Weights of a small transformer language model.
Size: 9 layers, MLP 320 SwiGLU, vocabulary 4096, 6.08M parameters.
Architecture: rotary positions, no biases in attention or MLP, untied embeddings.
Each number is 500 + 25 x the weight over its row's rms, rounded and kept within 0 to 999. Layers, rows and columns count from 0. Numbers have three digits each. The size before them is the row's rms in percent of the matrix's.

# layer 4 MLP up, 320x256, rms 0.164, rows 12-66, columns 0-255
106:458458485473482478538503506475471485476546520482544514490545543483554509483497483482473460488465499441510492452498511494534463514533466478511474478512487459515546496466491514544515465527541525513517478496490476504486511506507536498536531503513466497475533464507472519524555492477477505518506525490484514466471486472520519511499520499497498485505504585445495464464505517478485496529500526507516488480476542489481523496497516515516520504505475469521507480530457496490486476503479479536474551524526489530487444535486464515487526495545488487518513507473530478496489494485520495487503533461480499487514491462537527543527505500474482544499505507493497435458505462536480506524494483534512530476492521503497495525527521509473499547517508498503509548472483505493537466479526529
097:455491495482473493541449484505529494489488469529512529510538521516504494486547512528458537536514483452482508495515483488482513493517546507468485459522507518470533504512544524502493518497526525494495539515498500499471487451487549529524481555497539464472494508501510531500458489498483467498475504505537499531459511488468541513507520475528466484502526434458489497476454528488495508461473490494503507529506469537512501494496526527492501482514524479478521500504491441521516535533483505523504502480495527509511540485502514472535524522479480502484502510438547506475531459513533498519470490503484543504515519484524510469456514474502525495483510520505520484487481492513479490511479494488576511478493515505479463452480532481495490462519504537562520447502473479499518539450457504
100:528457489478483474501464547471517487487490489474473511529481525541475510495503522524470518472481486488536521514504503504485536524483506502544543478489542475519541460472504532505493545503477490549484468506523519491483499489503529513491460505509505467473455471495479466474551475541455455494468487482494518492502486474488522470479539506489480521483502510489498553498498514497501495508492539522496539523535530471523496501490519500479511478490522469504529487446484523514528509501509488494528530508524544482490522480475547474503488554514497497514506512464480465476550435531481504500490515466504511552511498475496466483548497487457466503487492546454492489516462411484535514512525469502494500491501488508502472525544500525523459476520486486522482535483464517460474526494467520
103:500519493527480496505522479524482495498483508486516479531458543497491525519517556468481479499457450528507480477498503475482511477518477492496505492513536503500477538535488488498502519465460467527507490501488454479501493438469468486511486488529480525520501513555538466537470532501506490509501527493523489510519494525458463473473498517486503503501469508499512487453565507481487536493471473505516478536523472515479510498532508499489501516472516464446439512479450517454515472482521535505507534481521500467464527452511533514513467515473564508547503495426501467475502503458502519490503496481558505521523514432490551499534493497506528475502464451517492501514509485536503475482479512501470500472481440477491507532490519480493489528515521517523510506495475497533513492481513488
097:485521519524532524516462497502522479507504493442500491530514513473525540470487542470472487523528504500490539473484524501527535530508479458495506534456487510479505489509509523525415488471493486519496481497512546486514527528517495489518520484491492494495508516476501521528474522464514520511496505524469463464488477519434487568506495483512533515526468464481487526522504472489513498487489519542465490464526502573496554494500531479518549495522503525473483497485494539489493504486471517503477500531478525506518475459464492521487516526471506521522519512509462538513473509532518493450520455525454497508523492511513461512511512499516548486484450468459481519478467484529527490524449471546486499488473504515493537535521545491502483507482449534536524531531514493507506510489509480
103:489481533512524533551513504481472525520499506525529475535521511529493492524486464532487533512501499499508520468528505521508499486486468467468496510509505486472485473470461484506499532514498477488498558520539490520531513526509474489464509528470496546497511533449496485513457529512491468491500462469515489489465474551477507528485534503521501504504494513488548477516488500470480510530486463498529539496499479495560484529536477508495478501483511482493516466506524503470497521513522478522510486509512450511523542499497493533508465479457497530525500411488472506503517502526498489440499541515483544498477481508504504511492457468460480498485474456437479548513535499513546472491459506470560552477497490530522499517496476487538487508519497518494466474511517539493557530468482484
100:513530451523525513497469507484526533522428492513516510530529501492459504504503497527483524513473488481484488515530498453500485509496512463478507487491471511486474494497561489479483500496453490504497476496481549507509499484515478518514506538525521539508492463544503451475502460497498553497545448529499480514511547483516489530468500527495512487476515497502535523538516471512523479518492513483501480533523500577496522503483535499481580521527536535459476486493535468502504474481481529526489493508477548483528495519472483540506500522526486523466516513494503492497542509482498477492509512534499480539499486521504457522527529471509470506525462504538553509557492463457571511502503517507496493553496460498495495506505520517475514476468522488523498529525472474509497524521540529
098:516500519523488494519528475526485484483539511492500463492495527506500502523504529535508534483566481524553471478522478547456468537518521504513479536557487457503517493507488479506477500492522510482499519480521464534552478513478458494502467479451492526486511487517542481475518552474497517493487524510510476533491538505509503486512478511500446505462477477501459523484518494447476471487544523529523515501513482496489538495528490537512481451531514536507492499518563523521526520503518491510515500518553492493460484471491493549493486546519518479501553537492498471505530534531531504469501447515514511483479537470521476479520564533527533501529484519495492485519451507512509490519475496514505515492477445495475507504480508553468486492468495525472474518493492506540480503483513464
099:507515507510495495498498448534478511548496528522508516495495494461474515483505550519471505503473513494487500539510457514535499460514469510491448508520511461451497509507495507522488494495482474510490465498488446491495476490454437515498535487520516471500446499491484506527497516532547514487508495515483498519517477502525457528537527523496496415490490503530490458514543435538532513471490488484495482518515488520528472467496490481497502487481510492487551469482493483485460471510464504490490457494547482525501490517516511529457483523496484495446496483490505545518465535483499536518492438531478494494543456548499529476480506509477559529501493470500516517476517512481500483492509518523466457479512504501542501509497494488500498529485563469466525526533522474544488521518510524
092:542506459492506533490470506505476472559502512480493507519493443470497476517501461559482511451507523470527486509496450530494548528527473521469478519480525488529515532534498488512481530492524489452507509525459493502475472469508529501489548484574472495538473498501533492499474521520484468517478474523574508531487504481507501521498525525526455515472474488511524492485512475463493492522453462477502502548508506516500523527542525503491520506460484530476536456465510539478546503511538496494508510510494452502472511489469500492507520504487474535518474502481511506525537499511517527543565556488489495463546506535478480490501509484471489514528519493457491517506517501484490461521492497500500485488519509515464484461495498533475486483503480483492491484517505445536453497501512513
104:507465478489516507492523528562466511517513505523503526471436510480514472552492500484512476492492504471519535485480529505526465506540499511479529527516527493462549516505529549524562479489479531516517504510550483459474540474503527485516486484483492492475491428511523483497466496474512518499473486513513464485441477518481518498514511521476497501444451491533431518463495536476466482480528516485493479524512558518523533526439551483519497484482499486519498464545475478451518525496502498510513541484502512501512512546491526525489492511494456486508461492469488482489477552517511506484503441502493472507500469537489545505491524512494464497467508491484487481513487510534497472469518471504542497493532510488495512491490473532515508487465511459479521507503492465515492510486488489
108:511544494508477512503493469484522493455471511451525535456512514494510485532531501525505506510496509476471451539517516502512475518523531509486517480482528507468507501545461504465487475537480510498495504525448535487512460490490527509500458517521538502528548500475515572530520467474546450455520534503505495535514515471491453495457476495483474512508498492484516506514500508494521485554539525503440466460466558498535484492498441491490491496516501453512490477506516458486477494485491496488470500468519494465527502521497512540532534470478541478526487516495549507495492496506500486523499482487571501512502519506521497494484475475529535525477522500485486499509473478451504500475509504476495502501500488515523504493512525475465532477460506472487544508434498531482528457509499548
101:539498525498517545506462489471487519523478490500530492520518476488487517514520504465496501524512514483515486472475533520483471498517496491525526495471475495492493473491523509508493472489493532467464477500463459469537539523513490505550495494479547561512488511464507503512577479516504500481424506447494522446480494564537474485519502534518501484489528505534545472484520526544541472460536490502491469518540519497521495481503476476503477511491500502497501535534496500479531475526519521465463475459456527466512457479472517533504484517489523541511483489469478486443518484487522491529518492474485481510485483504528496469487540519459499506506532465473530464514455515496512458491470507519489497495514524495528501491488480514495498550510524542522544450496488512486529481492449499
112:488501492514440479476514498511493492476450527463495544515516505478509491511506497553497530506529460508509512498552507468495528513475490511519528488478538456510503460493498492504485513509488492481465482514510541509497517458467543531550521498460527489497461505460534493522460457513461464553471520546553512506526485503499454498506530482484508503533514487504493522498477509461495521480535507477496514520537463494483499542501515496522494499491527511497478507480508510473491518488490510492487507482542496489535509498462525455480466498516518489526480501568515500479495489528504505500493482556470474514449482526490549564495464517481483474492486535490476529508515477493453526542507524514483480529524515465505452548506492551483482503440501502476523455497485540472537491487525534
092:503460481505457521518518483490497540494455457476499490497500479467485474536472527501456503519542512490454517515552480527505489512529508503484485490488508482485533511470490464484482497525526502501486555514481539478489463513536487520436538479492507473508505500548499464536540469484465508513510494514502515475464509495524526484495434482458514534491537478525483500461526496515513480452507519501509491523488459497484481514466485522500520481492488493427493492475501515511516545504490500505499524499463526508513503508498531517521515490481488502469508504506523524520524536488463500529452443473567528505513521539500488560481555499510506515528553512511501494464508538517510501520530481525453537492536475510465470471529519483502484498491482527491510471469492454516534484518473545
095:484524514536499505506498524516482507546467526508514498533501472564549483479497535503476499505471519490482514486465473458500475485533458505456461471522536489564472452503485532493495525468454512525509498479468458500539503500516521518507540462454492515503478491534460479490484513505506508542513496484539487507485540516515493516507520472491509501519489514539506494501506488454502543497507514543458515519451502506515501518500514503517478488510489484471535511525455495494529490526481519475472559478486451545505492522439523445505514457502474505528468505500515558492481499517502512481496493472465506517465486512484550540535467472497499463473476499523470532486491513545495511503481502487492512449528499486498516497493471502483510432488517484533527502518501486543540534515531520
096:490465487490504502479535483526537521489490457535478510508530555525497501501509500517489470523516506502517491481457500482456529527519492532476509502493480477443538493457446512523480487493460498491505517510491515518484507490514507472504514533512514515471486480522527481476521473509505495503517518473479517500514459467498521453492475507516491474501488519475484497504509510543571501480510449404459495493501537522487532541510501517480497494522476501490496466450515523466514516450475464461510462469535523543488521507474510516505513485490544524523467523518477528504511494537453491516528491495487490526470500552510491509466501492523488470533515556518572518484502516482531485506514479470481497468438528488461467469528516488504489533484472496508533503512518514537521465511458511
099:451537488540478499480482468532467486490472470515477484534464506484491465480501542517505515510507507513475502518537465519502522501479529451481438470509489505514510533502475465513485505486533472464508501550508475521511503530474489526469570491494477482433506504527486538476474516532479485502505462499509498498521490511528486499482524516506478526498515521487513509530525560479507510497447511540489551519459530521539541492503491546529499495474521486497491564495548482518504508497536514515521502485525466491495481491477542469496486486477467507499489470490472489532456499474490502474462474486531496497478474481486504473502507526525512467507478454489503475523504525471532526524484534506464538465555466528542512538515499452479510508549490499516494499522523527482518492552527512
101:518482523480505487500526507489505571521486499463490467505472531505529468481481531532552522524550445516533475476518508500471511486504500531482509533512493472473500496535498540491505525497515507489463451487523470508501494469499533461444519516500511490515529493506476515487542433531519578512487498477472501497498542499485501504514512498459528506435476450485475488556490476479499510464508501490494468504498514478503480532536525477490485480497498449491473496523502494485470469528474498485486481502450514512529492525486518483521523467484487506522466502505513504507492530517509464472448507449500503483496474516546515507506479487500488482489483502500524514500509539488468492484514502494442495483529470492479460544508517531517487525520514530504514482549492536511469525561580496
111:497512485468485481493488513496558467446488501483494511481563504460471472504463468492545516502479501463520512477501515476467467479476499491474511483504495509482472533525543522562532482492471525493507539483471497498488502522469518528492501495479490478477522512425477481484510502492484536507496486476484542521500490518556538489482442525491498546498498524465552490502478512521484475496497500435529529470542516510498486499498479501491536500486505514488498498497548537498499466502534492502513476494489514516518493496499520489530497536469459495530486495476525482447504467504476451462515521507528526479498472537519509529435530508530473451483484472487489493521513445486516534516533484502518525492490507516510487521522510490515532483438563543521489525479541516522508524495499465
103:492472499544474490465481528498563502535516497497506462543475505483474519504516451546533501507503510463517490554514489488490491524482544477480479461486522491516507486518482503570534493514502493540535517489482509496432494463489500510501489534479529482473522495452502458491516503533532518473546520483539459497475515517509515495493511541511475513540500467497498482497477476514539507525495478523522522500524525479509494532519531480493524499474524494526475489535514462466505451512475559537538489498486497459464530475502515507508497501512495511513473487543532546515490527533505477494510491470481532492514438507479501524489524508493528500502526523477549470551427500521490527459506494516478548498511489480512511479464469491492492456501521525493512491504490481477461498439509491
099:496518505509496460533513478528473454558538482492504500504485486468496487504514485476563473471443505472407491473535467519522451469475513475524495524494474523502520508497535514518540519510514520497480471459506515528524468575489480478460480468503497518483521505510502497497499529489507509479478475492501459504476509526539502522495469530508507524466537502536477562528483499539469455485508499502459516542515449460512476474536470509518490460459494506511469540491492511507474547492487544517480507524508497514484549502473502483522550484467512453512468492480504503480477499534498483481499473496517527507503481470513486501488505489476479512528488512477496508478512525521488462518472474509475488475467497479501473480532483458480530482482480530483498513507455500535497466499554498
102:491470518530514508495512551465488460489495525500463524483515486463505497483505470507470514500516473485466518569476472484496497537489480485540517453485499478471481535472503478494491486480505493518522493500512491530446525518494520527478532507480492483508528513531527477536478511491483515541520508501474445511485469466459483507515462490427477502486477480492473460517515491510461517490522493494511431519490486489509508535508537538550580481472537468531483503488521484490497503498496455505457496526525519470495486446472518524488489510525452507475489477443508496467505489515497462499522456512493504464499478518525509472474500502484513459472534475459478506540511501472527498466508564506493477528465495461486528538469500507493486509492502540508515463514480463496512496493486544
106:501480501504459532525495545457467483546507502502556460524523529477444510461482492514524455468566484481519509483510490466474477472503520533529549508525546485479475487523553543495508483522511520491485494490513471502482537503508531483503538493539487496496499477486535475526515497501540539475530492499547514538507533514486492480536501485500515463530529473478499464529490512484522483506452555458456527494526509498522480510486516520505489506490461487486473517476516481488446513516489517479536514502489494532466466475533510490501533464558486521498509517520504501513489536518485487528540512510477525534533477483465516494549519497494494510462512487539445478476498482505504501529531501462511478507487469492502529490492531489526529493498484501515472517477453435532504490492478467
095:513492474476518509443497500535513477498560526513461517498467473489477531493502531544505520501544525504503503526501524539496479502498493462485527479493482539527517518492473473488480507487485527456459475502502526523502449511428489446517476500541522509472516551473482490499506504469506478467537505484455528523509465487521495512512431478514496492486451490484539517498544547512504498516473505544518467519500534507491463557540517531464509520451487489508533523492467498483520486479531472486463480469508482486497534477525496489473510489518469476494528476509505464457485476519522469528512518515522504543490494507469458516477481507476504471515534491524499550503532504483513528527536512470491488513484504499456485489475474554544529479477508502469525479492510538487510496471476477
092:511477516524505525484525525481493507519533486541519528529512531511479518492474492530510502512488527484548502527558538475484530513484466519517545515520525508545502460510498486499478514453522484496523491536541510537491523527540457467545533497544538459501474504466485484521496485465490467515461485479444513474509455475500510451496514533557460489471474504532478532493512509493496500499546501516520539498521463502524501488496470495553527463515527491507506495494499511458513514559506455498481500488472494538462520477502475507522510509531486500500493480535499521492503522518496545479531522564500465464514562504531478498512503511498517502480498518498505530519501581461501523523529498512472529499519500490488476516482531500512495491520480511506518484476511445559502472504481486
103:482548510483515525537520496437521539516505494469498467462506523473517499529550492454498538514528516499495534519511525502501478443482486526478513460530502528513498486550498463494509499472547484498498485503538527479481499484493486468436474503501459474483449517459490516482508504506510467465492525522517480477500502534460536523470485481477533484498471498515509518496528485484544486497475518532528502489468508549489514422533491506537522484493488486442477525507522497470515499508504480544517495479468508456477489488494543465498500531525469500551503466471478487513506454554499494506490520512503532503476498525471531485504461537504523522489467498483464517503469522486487477480519530567484506527511545498470518497503492516507475483524495445500471460482513480499528495502513530
101:550485488497507487471500502495506517457480463455463478495505515532505511477468476468499475499510478515499480498535511491518517507481522451517531484495499519469471484538444523516501502504505494506512477511518480496499547484474479516550511470473525532479531491483475493505520519464519497460510492541472495563540477541520505531498512504452535535463500513522493528514515479461469487485491534482471476534512483496476541522493524481531499523499529510496518490455503546483514476492479545462468534513485471529474496517483513503443498440493499500440510454503477488504490499477518509472505527475478491480533482466486487479497480511500509489508484519517522483506543551523490524483500452512494487524526547513545464472509501458496510529489466474507530480535516540538487524580544519
097:515517492503514516488489489537480458465499491484547489463531497501461535481520499533476513488538521514498494513557450500491499484504492492460519481493465515451528506502527538478497514526486510524483524475496530533494542532541508530493447499503484471475521545489461476515486523491482486480514524480556451526509459494532467472488481506485408494519505502490501512519504526457461479454503528506526516507507498521482497559492481481542466507452531472491519509466496518488523488479486509546502542509513535457487483482551495488485490485488499543504496510546520498491495471483480514476475529512498476488534493502483492515504501535487470521484497514473488478534513484456521505485500461516485528494495517494446461453560493508485478503503539450509511502501516462533499485542536534
102:508450521500485476487452484542472506509480499550512451524519502489477501471521511530508519487522493513511470509450520504514531513459536469478513475493445502529461513576541506519479487517499521490487437478497505472550446487523501517535537518473499460509466496535500493499510485493512482479497567505530510484514498481506506544529483521550516484503510516522534520492519504530491492471451515515513524542515463495536568489439488504467498497487556521489502469484498481485497521504510462497485507463516538524491469494455465495525510548520479500508538470501509501517529485506486478474492456480476533472497486512494506486529486468485485512497463550508499520488544479513486486494507482485525520504471487462539492464488500487473479456498480445487510492520493518514503504514512454
115:484508503508519543484547497503496523472478509536475498523496555514493452471518489517503480533511472501520575529515538516502504513499527539477526493496533528548505505509501537474484524456460540495494519511451498459494487460518505510511525524484503479519517527514479487506489470488501536490533488488503482537470505465509451503517493445514460497490512552504506488506531454496483465459505483523522520490502447497506538474508500466537498508514487465513490494541528474561498451532495513494541487495458537489497498498495465459502490482532510464520520473509528483506490473479487484513505513478470475520489513519491519479487494480501459448477484484523546526509520531505556501446488506473486494530489512529480476502547504516519485479600508494497535487503526503513501503510463473
099:549472515472518498476477512484507507518529484519468510486522496482470498464509475506519491496485466479490510457494464507500479525530501497538517513482510485473465538510518456481476482499531520523520492503564492444519473500522492512531523494452500530468476501537517440500527490487532543492523537530509467452471457534518531468477457503467488491488472522479491494492478524519516476455475474503467526536509439522481518471501488518502518497535482486498498548481497539481537526548539509486523511508538511525504493490483505490471483518519485458469494484480494520504511481487490551543495511480451476487533507492479474455503545498501503523463491488495505527489497462449525517522512526448465509455523471514504502442475527477519503495510508487476460509530523539466545489525493495
097:531533503486498483448459506473469467491462499522516502495457506493486507529479476477523493535486515493483470530532539470482523483541508500452506541495546505497474521478525503481471469476520500548518506464500493515534459445500480453488523506482480476537545528501487513464522526500460507526467488506499518494470513475498533475483499507483491506462516455499491532485479523469484491472486478474494489512505555468475547532517473539503504479526480513525488497475520541495511520519486492483490465536514474450535482510510514476491513508505477457518497518525516487504541541465544489535508512560516507498451500486451475515524503449525509478434470513440532504523531469511456542496496504496491464500478524519488534466492498502471519532496525478472505508494521495480507530494529482
092:510519499505494493540513506502548483525474500458493496492541487516528518505474506510493537485503500487462481514461545497504514517504478477515490513492477480469456502495522503462510545495508485501515448512484474487520530506491489455496547514527501506499495517537514514494488509449528490476556521426509502521499490480469482529514500531545497512522480496506488519492503493522478492523464454479516495487525480484487496490568517490465493516534527456516559543491509483538484533537490469487476529501554484510530454494470514544513476456486502505459540465509465487459541529440476486488536522503541557515493501484491515496549528493508503531518470475481502514493500534483479505470500542533496486524541510503487517517469493488518457511506471539484506527510463483521522528537469453
101:519452480504457488474479531491483551499492524518491520476517499493522497475520477464517508519511486544487520560522513485512493522459462533523504489485542464545490495526496522478539466507515507434526482481480475498517476510535527480494499534518493489510518539525496505495449532470521505512509457487536498520483431514478487504518526494471466481526530523526550487518514555514456511517505521500510493486502501514492469519543447524483496486498475500538469450530546485474505493502514480503530466544480514458573500483487537482456472428477510501548500477498518483488476489511468506495503512500468492503511490536501522517494491499498518537460497479538533503507511493480459482532488505466510501492522495447480542545493484498517515456465526503515514505513522504481517475485481496
099:530442504521465507511502500488510473586497501511521492537522515603517518478485493514467498508521540477499492511532496485463510493544446528508493502548498490493515472480537488493484512515543518489478503474503521484509471487530466502495468501456492487521505486468449488527514508487464500460463508488525520496485500494530542485509520483483480509541492517492451524508546478503500528506480483506515528486498522479484478470464522498542472498509507528478509475525474513481516527517464529487529509481487483518557528497519487510547526496469442477511498526523528534514490470514563539494496496456501505506471480526517556497515514534429522477506536507528485489525505495493495495515466499474504503537482482482489502486500518507566500454477519536459507520483506475483512523499496505
109:462517492542499513506512523516504536546482514520508525487513550512504501511497511477510501484506476517498500485498477491524477445518490523510510507481508510543539446477517499484487502515499540545472469513510511498475509530497509468498485523452466514515512472493454503509503486488486484458536465505470524483497532521482509476492515492509491551498499520547460534477493474534465486477517497471490468503507490504507475480485505532502503459508437503535501474403481486480488455499441541517492491523516483491517500470494515515457492522472484431471456517561480506500509510509473568493519490511526522461513543502523447497491492503522494491538520499502531499469508507517487497496474493460535547464542558514459530563491498497481488486508495474469524487510528501509476518494501504
105:510501436492507493465457520516478481471466466518492515462477515445514490484489499429471513512498518473489467478497529476507493481475534500514489509454469491490512481491558524462527510509503495554514499515488534507494510458505445495484503501545497464478445477504514488519482514483504483505460527478507525494465481506436513450518493502497530515448525528487482509486501493502483488498433497514522475489489504470516506496513503503487508529488525526514475453512468502486469553509428490509531468498481504509532475535492518551488456508495527484501546503469497502524484526507516532530500490483496485481498522514511499514503549504524535475496514479503508483530497556505491484515484474480505517519469492503505498524419496486558511520466483511544545474465500533503547520488509493
099:515497509507490504477495542540529504506515461495555476475514473515530481532498509515458475512492520482462509528510540499512482459540472469488520510495517481557498492522479570469490475473533491498479476493481470499546513510452538518493496528482507538466486484574479518535526509479491496506459481468559506517525511479490518503499520453527537519541488479475544499503531490511450547483489476485477497526498522472497518489524462508507488526527504508434492504493444487493504521495478428458510485523492474509505489500487468472514474510465488494480518518514502454481489516505511483500486533494562489466486522500483519496478495487501511488458465485475495513531473489549531488507448477554507520487456466504469487500502500530488502516500495503501530511522514503496443524470490524
106:540498499481485518447559507485472428528522493514500533470505477496496475524530465509531502511493515492480460479519554497527513507487507497499536498537493494491523454481506513485504470526518497483498497488496537511505517547516470532454481472490486498488470461479505476493505540519466478519469499540489481516542511465467470512469509498512509527496485491514527505503534476483489477515496459508475486519439514524504480506497495504522492489511517480459484527505519555523521512457515482547530557504520483463483489486523549500475514529466495476493495532512460457478518516555526468472515510502529505459479486553474481477495500439550505530522466497451475496495502483497493477511527480517533469517510503522488494504545518505534519486454557527459465534478501524504489498451512506
101:474519476475431528491527484515498491547493572508521514530507497473514499476479460508478513524496502474488501476533470452512510481504472498493484467467518512518481478464498527517537492514529491513523553488508512456515528527497473514523501511475490511505519511496536499479514449513505478458497525489497493526469455500536507486463492445537470498492490472508467477472477493476468460489515486491531483523479537520476525483500510539494518505541490529504486507475510485505537531478490479478491544481515513465493510449530472483489527536545479485464534531516540471538476494530471526516486478525516501464486483455470521491524507456491495521454443478493544477466550481485504498528475549532510464503549462515474477507453491513505509523460485521496507522476516512491485482487466516
101:513536481500481480454541530524511494473485513473500498470494537512493511481539520499535508503517520523509522495536504539547533516525525514498517458504521432525503545506518468463531469486513502453473505497496521445543500516476519521490485544479526515487552512492462550482484462486480465533504549509541437506534447513462534504488487537505482472500493486492496489486505500491513538508501518481516479536529494490499496517535445456477537501515495496510475480501554467508509525519484500491516482495465486525513504465490474524514500515533547456505515456522531503503491497505512477472446528518488477448524549519489521450510488508489488524532500473501482473520498508461521470491538493502523489507479488542458483528533472511484508509473522471521528537499505529465471491493492511
104:544484492474521461536484502507465496492517481462507517468502491477510504514529489525488474478479492503487502512498523542549478503510516500501472508485484501477462503487498474526523542525499460499523520491500510441508442489497485490502492510537511486521477491490477512528515499496490476526492489474514520507508497498475528488494485460459500453492537517522449490502541530495555505490474457439479565512513523512454495488548423463513512539498522464477534498515498521506514497499504520493534465543529520457486462494534501462495508447477525524540493463494554481508520426491452463489463492539512448525490465500490525519516524516521506523510518475506520541480483455514510529522486526492504508482482515496503474497477444522496464528519502494491499476522473478498469487469494519
109:504508519496488548524448483509556510498535478536533512488455494491507454499521496475512527496518539538512532508520573501479480462480526501458484533500480485480506510514477505491470524486523514517479552540514492502461489508471464585461500518478493479512509518509473515505486460492454488515509515495490517519516480449494536489502516477456471493503525492474512513529527519509505508503506473510545523516486490522503526544523514485466475490450472492507457490493486525549476480529502501527470504471523493529466458498474509470464448501506537470479504506478477496512525539506526469522505501494470490545503514469487518453517560517479501494468489480495477513494473451493525512549497511500498501510479510518513456539476490497487476529506494458487507512459495482508508502451450552
090:487522463506507503496515503498527547486544488514534483528451440460531490499477508488479499530492533531513498477525488493490487516455523524504510514468481473475509492511481500546524527515514470510505539477550460512514545511456523516510496471500534515458466474541497522514440437524487492483502481508499454552481500523516490527530533519443495481472503496475518526520500492519473520508479531475499456491508483494503479503466519549472531479502527484476483515490552513477518501487524458530491509514498510527517485497479478487543470535456493515466492486512521515455508535458508457490507460512501502492494481491453507501496515458517504521460520471462496500474513516481465516549549478535492528503512535533520523518526502489464502499508498469443546470517485482512508497527548506
101:510495485548498513526518494478526475486513487530481511515496502453501517489438510530481497519531446495494500455475487554519480484495496491541507539453467487527547518488506447510517501467518512497528472533467482517495518484500518546539503480511495502479473510531481526456479490504502494476491501477486516476499495505518467484512512477534523462484486476529493502472494489489481494522497531499518490478516458487448536514499546527542503544493507512469470495472463459514521507505482516513514515497513501483480504516489562536460484514512540530475512484515495533516564480497510518473521521479496488500551525462434453478506460467486484479545535487482489526513488469461518523546494515485523460499504460492514484535520461463530554528517530515540496522484511464548489502481491502
100:485505511482502527548524490517441522532486517473480527485474454441517525515531497525506445495493511479495545498476484470496461509470480484547470472518498499517467485516498477561517508498505483483496485493451488454509474466500487472489464499515474514496510590488462519523526507497501507499473533472490498516524491483482488506525468489503545465493484517451506469495494506470498508532515525512522514503539498475511513512479502492491523516487464459488498540481544504517528545470479477491471537476527518519541496516511477513530532504555492507516465532454517513481526526540486497499500522529527519531521512501487478518527465473493499488462488488513417481520503471507490527459493521499502516479545517519530479445484464527499509542511490473473488477485490553517524482495462513
104:552524495486523494534505500484485500520465567496483566456519496474467534463524496527525478498496496532482523518488503488460496524462529490521485500464456491545528497509493500507490506493495514501501528464508520531509465511493477456526548559476437495488476513526486488494483521534497467513493489488516467499532534478547524478508493485484490531531488473482502480524537483514490492516486466478493531548483494506500507482544490494486482487519534482522546477521491486509512519543518491483548480540542495484499510485489485478479486546529513474501507498501479468529500469493555451496480513504531499509524497511502463485494505491495510503448563517467461548559515508509479536509465483498471525462493515507488511506505491538520473520482549503509486513468444477503486484558474470
106:496468518491543459517493487459501482478495539495490483496515534510526528510522452470437478481456497486506493499463523472527492509509525485496498532532503501487458532516454440550529518510516500534512515477501522494494525509468507547449513488489513505554540504483494510502484514533501519478500511482472444501550494505466516498513499535503511491455477413489538508478485502525474500521536486498487513528536511494524494520486502524526475517471453527506484489444497477510456484490514581514521470506482507487532505512480500515469472531467539482477500493468511503495480479484505491509529506538498487477467506492537496515551500545495509491469530476524475544503511501497455500523492497481511553474473509473475472505502471483509488541522535509507498472455519506531502516518549524
100:513505502474496456448492480545458450486511499480517467530503492522459505514453531494506526488506448503503494501493501475499518517502457474467470510509497478492496523512516495525484481523481494478459458489451517523521488489483516476498499507513483504480486473491458518499451469469498529459496539497480457518489507518506512509498481478530452518505499483503558465535483460525512467459452508491467537483485508490494514504519508473487451500489523535513483463475526524527500491503528542539460560470508500510479515451486505464509537469511566504518496499459503466468523480531533529515505514539495529513515510473508489490498489465446470548509512507496456514526476464479495518494514523495463494495496425497451536477532506465498471521513514532492458514510511469518520505480503478
097:495507499478507504493491466474506489446551505529531456509505478552494517503506516448473526496502503483515467486479502486542492476523460502533475505510530536492523462492467519535536569493521457449448480535518444468503499486498472483481514456465526499448496491468495459483525510522517485516496513492511510507517513489512477511481468487465516461473500521477561535526482486503495509509526448522503482502506548498495497490509460523469450533486472506505485505486499519477524528511480472515475490507492549450473523489479508487503461495454531481545540501495505494487484483520506514492508518472511517549503472517523502455474486525438544540540526504523492486448491509491526499508487485525551467508484537545500521518500490504504511494511531553515479470506507472507488493492496491
099:490537464521526509506495505584474525460520520527487532518501504478492504525485467492473515498460507465520466482492513476454487524505483466477491503487502528505507509501500507461483512465518469511500521491542513518483521488525493491467477511510505521534520500547511492509477465460490466487510452517484476510526526537450520479441566511530490470507461474515490504542497499510526513507490509491504517541494505495463496556532498501484495504489491486466478532481513524492476513489538515496446515491557549483483507498473547502508511500461520495503469509525452517481459483540515541478518506501450471545473492492501480524501524497533470516458493525550516467532519501480527472478528483521478509471496474514476493513449482512497507536516459442474507505517536468492452505460513496
108:522480489480489503523488486483497482527509470466490471492471472502506486479467506510510517510479491502532504504509476516507533481502477510514479560467490494520536454486507529541464467512570462503495568484471540500527484523479525527509501493525508497533543505477515485475504441457466509461485514511513466554498497476541512456483543487485502535505499511506561507448486530543540463516507500486478521488507502486475500515498501498444539494475521474422501529466500507510513516510480535493490476493513447527521495490492512504534559476535469516511446491485495467468511505495508514537529516522480496512475474488511460509542495507503513425487493496531516524479467511507493471478495518518463492531489500495509506511511537508536520519525544521514520504471517473477538484513471487
104:512508507502458518507535485518527493526520480504526470457553499527486500491529529519493509488523480505480535472455502499492507491448518487497515506490512496547476508531496519469446489498476472521480530461514464478506473541501539522521456501502469479464463489494525477510517518561472501465459506507445463445470494481525511486522517467524487513494493461549513510492517495515518514517505470510506477478520504482509450493480491518522497530535469480493516484490523530500498495468492487475524468477473502487490515548548475541508494470482517460505476537569481504517488496539537485496471466521523470473474563564512517528527493489498480526558472485499495496536491505503452496527502524512521497522498501517475465492471491474513501492483524499496472476491536486517448454486520549
104:457493544475479526481495538497508474506509480508557506495520508549503539537495483503510509510536527480509501485519507496516513525453545521483501514493529495497517448514498467520507514547454449464514469525509498488487488523475548489498518494532506518516444473503498502504483486484514453492465452505539521533556507502506519465466539497504469468529549502459499500510479490504476530516504521461480504522499499540513476501466516565494425492531505447481506504527510473549543494501522502493489553469489522492512530465511496498461474504530493486452521503503518486512541510515526483497507476504504499543508506501491481529502477538490505516552555470486490487495472501443519487492489505515478530515490516472506497521500533468500503452474505494468524479453465540479515498523474493